config = dict(
    n_head=4,
    n_kv_head=4,
    norm='layernorm',
    qk_norm=False,
    init_std_up=0.0625,
    optimizer='adam_variant',
    lr=0.00304,
    grad_clip=0.5,
)
Each number is 128 + 24 x the weight over its row's rms, rounded and kept within 0 to 255. Layers, rows and columns count from 0. Numbers have three digits each. The size before them is the row's rms in percent of the matrix's.

# layer 10 MLP down (transposed), 256x64, rms 0.215, rows 219-255, columns 0-63
108:122120087149147097092132120158154112159113107136133154061135147138124165127166116108171094138115131142133149121138121128122136089107067134151119126114126135135098098149158168094137114127173117
101:091098096145082128176145077159151111115111095156158096092152146143131135132125132105142120107132147118101119117100180152107127112129122126145170144122125179140126153106125163115124141092152109
104:145101131135112086125078126130152127117138144129144137121113101184148164125123143122130135098097126159101147156138146113097073103179125121134181108146147107146115132129108132153156124073111095
119:131101122150113109119130156115119078143127071135141066126156112169156132130153100174149133102148141104187139095123119122123143109133102149113116132112145108133127159100148147136113179147132100
080:101123094147133115085127128143126146164149067126105096103163100164126162104172109155117109120141092098133109144159126154118091107144138141096130118171122164146123132136131139081123148116117158
089:150118142138134144134132156150170131109155069122168107101129216103145121137154099126146069130118139120097136159129130130121140149100107145113138134134100136148088116117132122168117144104111123
085:144113135151101103141133148105137104150091067161126142085153125099122147153106138107170136142136090105115177091127146152133121111132116106153128108124131134116096163131190167139110110129136157
110:140122082104138132142124102131162151125097117076128109113142141133132092157110108082139113129117144121141137136091144126139081133097156158125100123199115178173133148116134140113148156133158136
098:132106146131090099165113133166081147117132107149143127148154131106116131123133157119129130129109132111133126171110127121133119121107127164136192151151137163097123134104156156107091085113074182
097:154140148125066147144144097109147155128143136116110106101129144125136120099084161073120118143129122160157113074178119121147114156118160158154107115111091123152140135076126133119122144138156128
088:111141146099146111121127150131146075107122123145133170150122118139113101134126077107120113123107151160150104135127149092129140141129142146076179167104118151183126099172142126152115156160097129
107:121138146098154125124138113103133111132148142144114122144176142156154104122143072154153158096166149080132103114138142112140100141113100105131105101101138130154143083138130117091135158179154083
094:089173127147138143146104125138110168149115133111102145145127128169127117108101160136103123094161097098125091106141155152157107124143168149082137113087136124081117189127115150156125120135126136
123:145121123111122164112145136118116096094115135110099103137185145122126084124099153118138121152149086100127119146145157144188157117114125182170144121122109130077137129103114136156100142133169119
086:082144129145128120162150147101109089117145090169089089116098115155113201153152130147145105125165100132119160093120088130120152141124122136136145087120132115150111134109155101112130101126124129
087:108127098112158138138098122090154124109174077111157140117110114144149122141153101132155110114149122101153130131110142088128097128152160151163157102135102158125087198146148124155114112114152132
092:125147104122111160157134113102191113154099099166145152161125142148103131119105105157108120120153116136112128157119167118138113134141156085071151116128161142110093126165095155118156136108104104
086:102151140109149086104128084122161125118158068136128106150110144157129143162166156122086137126118118088129130097138137153138114148142101143135118141127101112166097120182164138167126111105158122
108:129097162120093128161108119113142135108115098125125172086120122173127141097102137130148161113152083149099120159153086186120121128103140140107128133151129106151128139113149133132112198111108143
109:088105100117151142161170127151126158130164140108144137125106165106089100131102153103165149160144140136122138135134119127111095113107177078162145117112125151158138150136119131109099124116145066
104:082105140178167104160119146158161152103126111122131103125146175147089127149130091162106120135137130144125123140156125110159092122113142098144092103091116131117138097146155101185110128120147117
102:095158125151101081182108093134125133122096127133161107168100110169149102157106152123155088133118146108123136126116144120106083148119157170136157127142112121110130130134129172123162139086136104
094:153139111115151109103158160129110170138128049125121102131149153129136141131132132172132093141151138118090087129126112075167152118147112146112119101123148154173161143137140096142136158120118119
086:142097138153098126134150088134105146139143135181154118115172142131087153113145126161130122118108084100110104122093146109112089087170138130175115130119143156146091108137156115175140107132139128
085:117102106138092106149127165067144106123096142094151104113128129143128133093113095106112139126123146174114159107138159125146140174150095108123132097157135112131140157163172155160106128134121086
097:153119101109124093126163105111150124144139074103120106099132132144093144157096130121148118119171106156133081075153140132129087133153114144139110112157134129152156141160149183137107127157112100
114:168111111151160121120081149131128067124166153123144173103150170120126153117161136146123127123107147105090116098119124118141143147159121101176110111107146114146111119117147081111135108123102172
112:149161129065074128091143100158110142157121162125194108134135110122128103124156142123141127111140177079115105119145100105108155152137143137140116151144112087129101155116140115123132134146141107
107:116197118093152138118135102130131117117116087135151102191097120132146135146155122151160117124167161149113113157123118144115140131140158114113128138104076115120155144132095088148100149113118085
118:130124161137111121135092180125161077142098116112178136112129155157098139185147097139134135124145119120130134138145123137162143137137129100136120088116132126115080124149148121141058091129154144
110:144149100169096125145116131085105185141095132125093135128103129135126116160130118148098117132133126179157131137100160115164128109100170126137176119097081140113128084144154132098111134127139104
088:126115125141105141156139127145153101152090074127089083143098133167120141152097142129162115138139108114124137149100135118106112143172131171137139116145138095127120125116178138112163065152138097
105:115147147161109126111142108141100151160152125110132169131166132112158136114109131152116153117130149124197111129122128161136079163137104101132132106117107075098140115118088197122135141128112122
096:102085124097109170136123085111117116182101133149120114178110157141120162151119146103133088132107140140138149153108134143150140131111149114156139104146203125119132135114110077113152120116139119
094:110124153144113135135135148105121126121128119152187113125120119123152125116168166099090136112125111108152121182128091145148090144119164107080127142092084131171126122129149082125166165133105125
096:127123097124147157136063109140112165103160117143127137125124141194151106186103132131099149122100138140126151114138139147137100081150113102096132107158139139169130142137131078136100139129116111
088:178061132123137155124113135134072109108107142118106127128130159092146116158125138174121140125129086134113116152134155124111136102138094150155123185086145166120150169119108118119122123117109112
# layer 10 MLP up, 256x64, rms 0.239, rows 220-255, columns 0-63
098:135074138164165126116136113100103130153096146106134127135163125114098110144105168125134168099090115101118149134142124091140173163118146123111078116143170150143080120178137127140126125120119136
105:104162145156151160116136114132137097114095154134134121140164127122106099102081133125149127146138126113162116122090130092096174095086136143165132132079106080166103123167153129138100128120132133
123:102139126121118160084122133155114112133144135124129163148139133156111085099099144112116170155153128148097079163150142096121130115155171149115107123073122127187094147139104111126156114112140137
077:117124128128143137173080091110116159112108129144129133122131143112106122124085133129138142134163120136160134142085108110135130107100150123176150132076114112175162165154176136132175084113140122
082:106129116101140180108121168093144147118116138122143142122118174118187118108117129097120136081155197100101141093094140132149131107102118144089126133121108138139126140129100078129114109142118141
088:138053143186195112130139069156129141112152149113103117143110119083105147123125108125155141109134119163115117138094120111117136167158138125094124112114136144127151151106141141113141138109131115
112:127148108120094117112138143135092130160110149092132148191141116136149133115127099120128160141166153157145147146126121091154189116115157140098111106168127147100098125108125100068137110118117155
104:110155114072141131114150110164106142116167124168121128147165151137128147075127097101112142134124173155139088126138140133113142168111130151145110108120167127151082159126126106160127129074112126
094:134158151139121109124145115144123110132144160129100107132173141131131073112132135116062089156110143140142140092091118089114157162121169155138109134122128178157138116121094111139124091089122115
091:097095111078154139121144102115122156128137136145121125146179144078104083135152113120113138151113146151127126070144140107133102135161156142105117121147164144147153129166106128075163118145145107
110:140090130119151126125141129145117086157131173099138143167115166154126090120134119062127121118120155114127121062140074163135124119131145162108110122138152145121097132151088142116106129132098107
093:101143163113098131128162126172110144148126146103125112162121144110111149128147153121088137118112153115151116110128090128127211135095159160110119166089107130147089101118090149116114119150126118
116:114069106108134143092144110153128121136138165099122101152138113183125147141121089109085148109124150133158154089141147134136120139109129169139127100120169145122115124183112118095081138111112110
089:110083170081145147114138099133092163118114122094128134191125130127132116129124143069165117144112161117114117159135113136123123127169136172127165114134156153129114145121103154097127100118122167
085:112167167099113123140123164126130141173094131147070062123174136147090139123079151115112135136119130174112102126142146120115151140133131110128132139118167167135138145130110115114150120150099100
088:149097176097146147123118148120174088068144136093094096106161114139134110109118116140151108098131151089124111145104121116116140158169152110102134099171141167126107131158127120139129138128136159
088:132095145118150124136093143107127155110170145115139158113108140110132154106106096081139160114159108143116132093145149116107135106162136128108127161110174126132145183108168106142155070131091136
106:108146153153140108084130143142134153117095171090118137132125098093127111126105100130167121154159123146159088154144116117106141129145186106103123120052141103155149125139145132159143144134124149
104:109108126148134147131138130149146116138127172165145150125140119096131074158106089071148133089103114123106169106131162140121148143137156096101127138114182116144116108176145111103096133122104113
100:104101138142141124131139108148087151121094159090140140150104127125120077126103095114177139108176105127124143119094074100100138131142126152143190096113149152142151126163135142144121132102113126
108:108146130117135123105082100166113161103192133107114145152143095148142086123130121130106134119108164119089111119165084140123142145109173158104114092140153167132124122150159140096117104127151128
093:115114156119136125125151118153068143109138123088123082170104153115145093125102108104110125152139157127116110143121154112130125162185128117115144120076162152150072139164144113116111145141136149
091:118093124131141158079070111109124138106115136157138084135142136145129118128121118133166138103128115096107132108162087116155129087119139156165157144134153148174139142089150123141135074165139142
082:117135152108139121112148082180087126114143130139109097175107083163160119157140134125117108089121140121127131114142100143129160113122150168153157098090128134162119115133101132112162155086124168
104:130140107089126146061141096085124158145147141075098125136133098124136092105138127122141159121129116137145124125138147148164120132160153157090133126133162136162104110168161117168095130171128139
123:115107178108110123120137141113120105120150150081128139149115130096145078093105152091154155141147148109108109139154095132155171147148140115163130118114116144141138124115169153146129075143081159
102:123133101107143166156136120149127133136115189101146148175141132131134142136100099138115157095141123106149143079138127119102178110145142143118137102108153123105134121141081110125100131150052141
113:139120138074127167063141099117105116144107158141130175148137150132145107140133105112122156111161140180107159096142108138155129073116151147121123150138110105138098136145116106139093127092110124
126:107157165116130149113144107125120078151159179091102115150138101149116134081141101143123138140152135100151128121167148114157131116117165175126082134102143095111093111141093134136113137154146151
113:120115115119151134123145106139117092145127179110087168134173107123150135101117096089126145074121126138156147160128175134155143147097118165162130126124137083117105113163111097155102122117103140
093:104140135063126154121126112135103169158099130145073096121140153142139164135129121128103107116132131121150132139151111116169131116120133144128179138090147109130097130155094089073123127094136163
110:114121124143097149089143083108138133138150128141117153130153137133155101113117136070156124154108119089134116092143133149163171174131158155151130129118131082165130118133124104129088131141100185
094:115098126133167108072150138160090128161134147119088120135122109136144112125133148149079130114124171132115090106142149128156143133137140136106154094078177164100122115123126121100090146109163116
092:103131155122127146111088123084123141152156150140136111118125104096163127114120122073115112171116190110102130157121067125123093139175151146119166089125138124114130110152110149128108121143110132
095:103119142129132136119084094075089127110146132118122132134133132151135092130132097152124180128113116101143154127121118148170152133131143149151110132162147125163079128119153092157169062151114137
086:108181115112103156124095160166113131157117144110137099147132137115117096057125133108110112137133106205110118119155124117150150140137104150136106103137140149170131145135102096136157129113145147